{"n_layer": 14, "n_kv_head": 1, "head_dim": 64, "activation": "swiglu", "norm": "rmsnorm", "rope_base": 10000.0, "init_std_o": 0.00736, "lr": 0.00472, "beta2": 0.98, "weight_decay": 0.039, "grad_clip": 1.0, "decay_fraction": 0.816}
Each number is 500 + 40 x the weight over its row's rms, rounded and kept within 0 to 999. Layers, rows and columns count from 0. Numbers have three digits each. The size before them is the row's rms in percent of the matrix's.

# layer 3 MLP gate, 1344x256, rms 0.189, rows 233-241, columns 0-255
107:512491543453531494444480453523538470506557503501494541464441493536502465523432476483532519470523472488401535443529508483562511549481494499479544547501484461488538456481474422476469455533459473490531546565484464570497549499531572539568516514506488524579589492447483485500476493471449529527498460551489510549490525545527505573510509497467444529437528450516482553453467523465488528521534545539485521514455528477574478469437545524561478484570582501503519531468418492494548591503424570477545475645513548430590478522529447525524566470575495490512447464456527491480506606478484539541461503490513533472553522526417559509440479542475508507450580532479488524494483549495490525451501440461463490485533500529448489489546592479548502502435472485425548483519451525478480452535514492
096:468431567451501439492529503580512482563532553518502484532474517448522486575459521534484443447512541467506568438521466505460577539437483484433470506528499488514463484491487492485414578535495502471447494525540451464492514523417464510556501533542511509470492575477525523457468440549439490448471522439475470447519443545458478566557466479528458465535507543443491509549426529501464551581482497446542486485535522477383478501509486465487512494431512449469496446470493570548446514501542417515481539488502454522503485521480464514447533492490593509491507504563578532487490488483432513485515564517555494421506451444525527437486547494443467500451506512485421474573507482468492491475509442465489524456406535521508514411494404479587476507538485499575540523509504469545478508556472492
106:542511529453586519515479513521487483508546476488476533506440549550520537450480569455631520485482481468513504520521457446496484503486560526543472578566512479473499482517432598482519497496600452563471559498405503431488544534496441469492540528500561471445477474549503461571560572490552512535525526456486516547441541520493439601426467467524451459482460521424522548520474515462498553478518584555487533555384489551570467515433488471518483432549475562489488498498478459524489489567550496473442492530513538555506550542533489522499487483520532513537513549510455464479512562488522486472558483483453451517480572495592557446479460503478520566515449471520537438522558479507557486505486493451511491509436476497491538484503492483445480547462528486528458495453468520494439517458459514
105:480484486520415453477514483482486410399526505534513569458525469635492447484535514542497567515517479459469430523499468459548469498503531475471519460489486558455586482519460430507494535554520482409460502428522491475517433501464541477529506495511473488495538582484545503497464500502466490563479550503532441562546526466554530490524523553471460522508539520499427462513506442459566623491537440465476476524457506523478511541488443544485549468494571499451605472553552507518492486575534492452488508459466478457492536492497596610503484509485531512475500541425551456502505567494505405489496533512476480491507558483466505488444503502510517474497541545484459434516544507538523460484476533503537499513437468513534518498539510494499424513502534512532508581597571495460538576529537472
093:556537479470479412482460415533482449565471549480465506469481561484457394516491474458554494474498529495453490480480486560451547483442487481532514482516513517527518566512471491528463451527531397460508537413521462456455547501522523475472418545397484497590474478461409490459459511444586553524470517505505505469517488463502478469524437442489559464541530431433440521489577592525553543524507583438509535513485536493546522481473545492507489498483523479548577475517468508387483488507486491505470501488473385435467427459570482488476525483546481522461442562533464508537484445491594529511440528453515505514546478505502510447480502407489507485552509553531492506488519495501472483497444508494499518510534532479458473500522485567475522505507496473522447527561538457558508462436520489
091:435485555572530521465526546456416468543459519519482498436561474517548487543418458484521496461487542505450552477513492495525506509480495515519436486487501516461512465500528579470556427486509529499442499514493547515541511585506500520437518451477472511537492509541502423547507511507489536509464509527369492411560523392573539529508561564471468489492500468462562559569489477394523489544493517528449420499514489496511476497497551541493551500496566470475440506533535474510504506491458542502477558441512472449531510453516517454494471529493498462465475490514520556535508443412428518520422543482459475435573503518492453492561493492554516453470498447559552401505523498582576545457473442438484476519488426509524490565498462494547442510448481496533477498503590536501523526553479519
102:502574506436525421514496484488523531485520525496419535579520555540515467443501529543472565540481450573554509448532507450541520462541526482440474483444506482559512505574446507548480560496429442510532514571560520541489544602460547458424485456528458435467483501496460534532430495502496508486429441503542478489386515456518444539499490494429460529446505569481398499493472541616553488459516511525504460477470490463500495473502517486493551565513510468477458506501540548495471484543504485542524576518422421514495442539528515572441452500480459533447542453462498495530554532508544451473469473460492438502466500495464524485465544565473488517536542491479549533469460506548514541477526527499571482542473491430501534482431510542468454519574520554487543483474523507465512558447468536
091:502494441525508512549493531515491472491524550526513455528515491446521513512399458525497413489482476547494431540428548528519491455486524497488451532536552526593533455566450509490459474469484456501525475537500529524540436530495458573429491477506522560546503362466559469539412469540473461497441473472556511514505486544546445501593513518500578493518472500512457519507486483505529543436427471522532467532494509568463546562470516533465527498539433488495503498522512498530479474558497453529523504505559520511478444555506534484540514509458482530528532523577454441466483538524499519459623474459492426500470527532436574526445596523537531557504509414526479482475521493550489447468473460504529515463437518547492507454496550479500497552387470549539511550482509533531451425482439553
114:488475491559479524485520552503464424558520512453483514490522416473464402487477490522528509492484525575516474454481527456519425510531469494440521473464420473526558470445539462454477436512512461469523527545518495531541465488428498452440492473491496504497542531547462533515481516586468480467498439535571511469520521488437489428573562450487496491486525562540532516512516486483550492545495434513444512487466548507494543526545447473569525452532496505466492401544511471499493535546515519420456488526431494565535470573504503554470502510458486534385460505459462499421453491464554476510494568591510436456543546466506460444500560547546466452491527524556461442486520492489474486499462552444455430477530495570550482458482537495503562380489472490528455523514557470485455494568441462
# layer 3 MLP up, 1344x256, rms 0.18, rows 233-241, columns 0-255
104:447522506534467543542488431481527460584494504483528447523525531481528499488520541475474484517465469500526457536474573412472481527490466531555475475521479467534428518510444507525474463531555517505469528474486499472490487473511463455477474456535539437481521500498474455501459542522543501501528505509417494546556510528489486511495482490520486550451518566431520443502529455509433487515487630469488534437451503573504491553458428396472433424478474496542431449509525530522381508498540482559517514410473522454535518493446501457490422523518497499500509517505474519468525464396480545487463498476458506492561471448510508575427505525504476361525441498488538447567466517533545522512530492468559447455500564514507534531510490514394552444468437487502464505569534441565474560523512531
095:551515486494496463537538557499467507542588468470498510517500438462447582494513474552462499522552503447526440521458557458503485517399486469421491502474534527558460506517479559527449576437492556499500497507471535583476562538537580490513596523473484498479533538474510405529544480479502577499467525479519551545516559507537506565546499482595486476496527445516500491523503474521442475454551382408530367485536541504440481543485495545508532533518438556464482437485477477467498498486471484518582492552533506488487542515515490514442435495466458527513441478521555450507551509522518545496546514544532549500527516420483473490472484553481580455501458523475495473471484467441500505549475505503451513525509589485528551480449476511443526453427467485535561489475512488530590506500480562
108:497461537554415427534414493484471548379580516491494514490526478494478515459549441498467493524475461472490560533503455472536502548446441537412556525482511485563455546551532465511561533488515404458501566444442528526560475522452517473452480480537515458592403543505514496465495469423436483515530530508548456545548509492508431487491506483479456529568479417470370482499474486495480482500566534479431505508480571525492581533508494482479520488467501519507513570441536516484510433484574509500429533534542555530533543565537541512521527500430508523503483518523507505497522544461513533522443578459463537520521497506466431505497491498512450459457520456444490518504480519427515491524573486523540477497449470468532461405490531491492545491485546519479491432484504490561432479445502488
098:532521519422476541462498507511519511518542474513456512563504438499517512549488528487488465426540533513502405451520505479506479576429505561526525463512525472530504469525461550488526484464602536556545503447493509535528553549508458527478407492461519544513467500521496492556565465555513468532497471556497535543522470531507508500516496466526471503507531506499447491539426578461453475513495525542450450516472431474527470454466535463529488535521412456516446478523512539448474513486498474514507443563488520522506569558517420487486448487521511515452512490546490455454489449469519555504424446463500533521571447542580547546546559511551433478508540547512521470526435473477544495482604526476506541405494518529499517509511606539443572543432514471433531542467502375529569439549471459
094:569493510544526452524543536457445497398529528524513574492519575463492527532521511459465474479503503490435500498444481471514524488552504539439533500529514415510473480569512434501505492523542501445499554561479502522482502501496450490557553490539539554464562524513465532518446495549480566508528554569504456540495483503499506496495525502439582584523486486499465476428417510502519482492581523449521591501366551541385529545436545450506466429477460501442504468475477430496541515505462472516514470482524482516469565552513498534429539473425502431502496462476525468487506585466497484502494548567480534475487531571560537480553503512488399508470483516510509485494476529525449549484577558466462461534532506521524531439464490487432527489558468525528544521482450437439522435524528458
097:542531437411506487480473534535573497535503449515460522473528565537508550454584499493577538513507507517540493529542434529463459513515588375498553567403501545487365604493457492491494505471508568523447530497496473506448480463489534487468538459516457506523504487508554592542475500461498516518456474521520460459520485518425511495438514499480514467577457511509476494429431565544467568537442486482542495527487476441485446520520490588510479454444507539498499473452523447527509501587499457515498448567475494546461470455579490465517485497520498477450543490468562466413506519533553542499507490513497495483505463598505478509479467498465445572503434537449492497459549482466463471430519546525450465465511486511495486477523494503472495471527551523487498527546409457487459498538473573
104:483455510500487544480452516499435486541535433562527494437510430514496495548489534501569473524521514524568542509484494472394442564487556518545504555511462478475539450496548556413535470486585511484544462514483490463458509445445496483531478522499439453539505530472523477516580582574470498555519487564466512431567530500466472481484566502464462529533493489516561463523455495508468512536480508462498534480480571504486528418404516473398470446506513526511505510567465478508584511479517497465491518493552568430587502517504512541563478516483525469480441463513553511494420509447403518523554526465511599465479489499485549506497490450519493446446490479578495527551468523576439480530455508484444480530464506610496512516526463590513472464502526489500434459473531513489513442537515451
094:478512514505515554494548494570503502471511508541492489475512433451487507569410500467463477472427446460465458518547544467490487400482543482420558457457391531479500475481454480540478520517473523481522517495443513476459532456498586527516462446479433497512494524451451520494563442515526497488493500532516557498547503516508553496452500522498468487516524509485446448545593506468403513539515477495503470452474465423530497522508493529498514531471491494510543519525498551517489480493517466433423475549496492439365482431554521561453432464571482470480462495452511562505501553524537522478466466520482575539531513574588534527438516409498432542457447509501477511474516487543548516563437492428517416479483527469537461476468486563482538466589475440455504432528462501456561527514480543
110:513469501456604534540494419459540500493485480520553447555530542532554539481525509504479514421541509553512507472500484506504507505484440509555508473471498532407520537573487546512558532460552510509456524443507555530473550471565542521502556543485471487532404504463480457500478557450509498537558520462480559496525500492472524495461458536501542457526444437441425491440565437485473481526497487426538443481542440438556461507444505528494435501617518536575518496455476522474504526486510432569547517555542525472506474428488502497556559530589474543552549543527500566509478457473453496551543462485538527538479455496523466547478483445430539552535473505526486568531484525489454490499494420545505555493444511521502539547506415518501499514428465492434583501445540510438496442484478502
# layer 3 MLP down (transposed), 1344x256, rms 0.169, rows 233-240, columns 0-255
100:564542451485574401471432492474569466480508490505523596526492566542482482515416498503573499432470477531511470527509467517530469478486507514470488489400525452452529481407473465478484441493491529469475530502466464507515484433490472467548529589537522491589550489506531454514544492461459509417537439442517498547451584493565536525507465555479495531412499506492533496517433489530516512539497440519405430482509539493498459400439504562476510423565466573480491558509465528502491539534492479468520487558499516449543485570500455537472522540494469489515519453546524530501528502475537493523431486502498494525532601506483456473511527519501594552442470526499450480549480492513434562496494508522528458576506529505425464510545470509544482468554498534418542546519472519473549506465531442
093:489558514541541472560429526531503563400480481507479479560511512504533452472494505520503554462612504527465516533525511535528519465509496489533485564496513559488471535430509453545472509517543490559458485455524517523434521468493582545464426476471477593511480507512500492565473472427512465409527561558509436515450415501537510468516547494451415434504539560485507519571486513508415551503513494479492472453491505466456500437481471517483533479462483491535463541594498449554520569506560491518487521402465456587497539502472568504508530494506462430518467495479533540449493451474569470539482506523540498471424477515464554484491479516552511604591491530525460580475543490488471501497499556548465532509498458504517517541612476458477466503567489471484460522510503453528508508530415522
103:476531482479536518528546557516439499535510507548441529501472543537545519430475477477493480499426460476588488540440533491524591522485517501549501474518443531451483456531486515553477558482485450524441542397404439521498512580466576465471519554486445553488468510455446407500455468478466537437507501520499496514412541488547479458440505482486420477440512442492514465495508532476480613504572508549484540480509468518427487429528494473504503442475569455531561468466472466493469454500516458524527498516558482435462567466497481440511568468458540479479483472471473515534531520535531491562423516521534577449478530544491454474508505625421527485551487550491477466565519490489527544484511492559507521516470489510490483544430414518479593490464491547477463453503513521503493520460500515
101:517486459437558555531479532430513423517476515423484509561518565534526418413463436472528530619544535485533455557551473488471546479503530557537532480515536513487473420575498492479471442500477511461482456493475510511485471534496565534478499467485542471495468520526453523552562538576570428522511555553471515543410589506506468487472518453488515513506450465497560482467534557417533433495584506503460557422574476516494495496547485549452492537486455470522457452531514498468520441483490529484477495506506477519526524500508500488450569491531437516514495490529507521552507501455505533530444554465442523473471448492546487545545482523467474472525515509560527546535442484498419560558489500584531568521479492533472502559467421547519545496445503562502460492412426497501451507498422520
100:471498570440569549519531522441540442512522450472566538578540558512503438533463429512510464510517489524561471541487517464530515518488488472501393447445463546490484463489477402525523588526448535541497536528516506510492483512557486454507513533527502574402424466507550526536519567519492525521421507510529536518521525489506530626511459474543442467498529513548530479486422436444450535532491502493497520545472488478445510495538507430552520485512534504468445503583505494538506530471504553512489447503454545463540521478482511515515535387482496464528442500479540492440565498487417541426499481542507458479470510474509455456522511493552457481573488479549461453498452538558500475528501508416574507470437536481572494385517517509542552468499542504451514533456516509446548522508526541
105:552510525458457433493535535487527465575524447516487531521517518508531528475506511527461566493469546493509443523488515437479461503565553432467480506543465610470426511515443531563495548567512512520459589534467448520503534419486546442455532509473523552555533462521501518520434535406500526521525457421526550550473469499559514491535509441430470491587474484506531527499453488555409522518484483529515474596486437463513524470496468477512458527410504505523460483548540534513521526494494452475493445542579472510428456496468506448520517506515505473460513523485550499437457498460487459530437537519457531480444458505473429558548550473563458485454451468444551555465536477434452579433551551506446461501495514533466511513454509551491567506510491475437462579497481521493490522411491508
101:517488526426501496572487491522437427535493537549488493503453512462532482482540512492485516482459507497492486533423475434596603435572461538469530470478510463497419487404528460529502505517486432545510441539443463504452504485505527473530502512455500500534457522514474495480574487389529465469469533503487532559542488510463464438505554530443452577449453462518496508484543486529480489472425521483443498454492454455474521519539473435457497496462492506557467518465468545446559531471468482496508532581548515489500607485448540522466575505450523551519556501500565513510475484508482437526534487511464470568511499451578578458558482557463508479518492453555550503443543487523570519581534492506488468524549479506522471459414506514544473559530440507465575530478482439457526574559557521
093:488495481539471569474511525504531519510454536469482506510457525524521501432443465536483523525517494551479472510503495540442517509442501516536558514468514539482518545497517522441547532546533508525441549480451457446535463554482567549467494457492442431484426506457486557501478553543508541418529478450495449569513433525526482558546394498488529555523458541531530499564535537472500503517513517542511534500495482409486511516531568473505623481542565573521478537544528460396497531494461378481487451543502504467499515554474544440527478466507518540505444525531463517462466502545479500521562466558479491446482492590510458507597480502481535519435481502513514513481495475548516478540490568499459538482505546489455476462584540426556452524519521527496466529592540563545445590559491432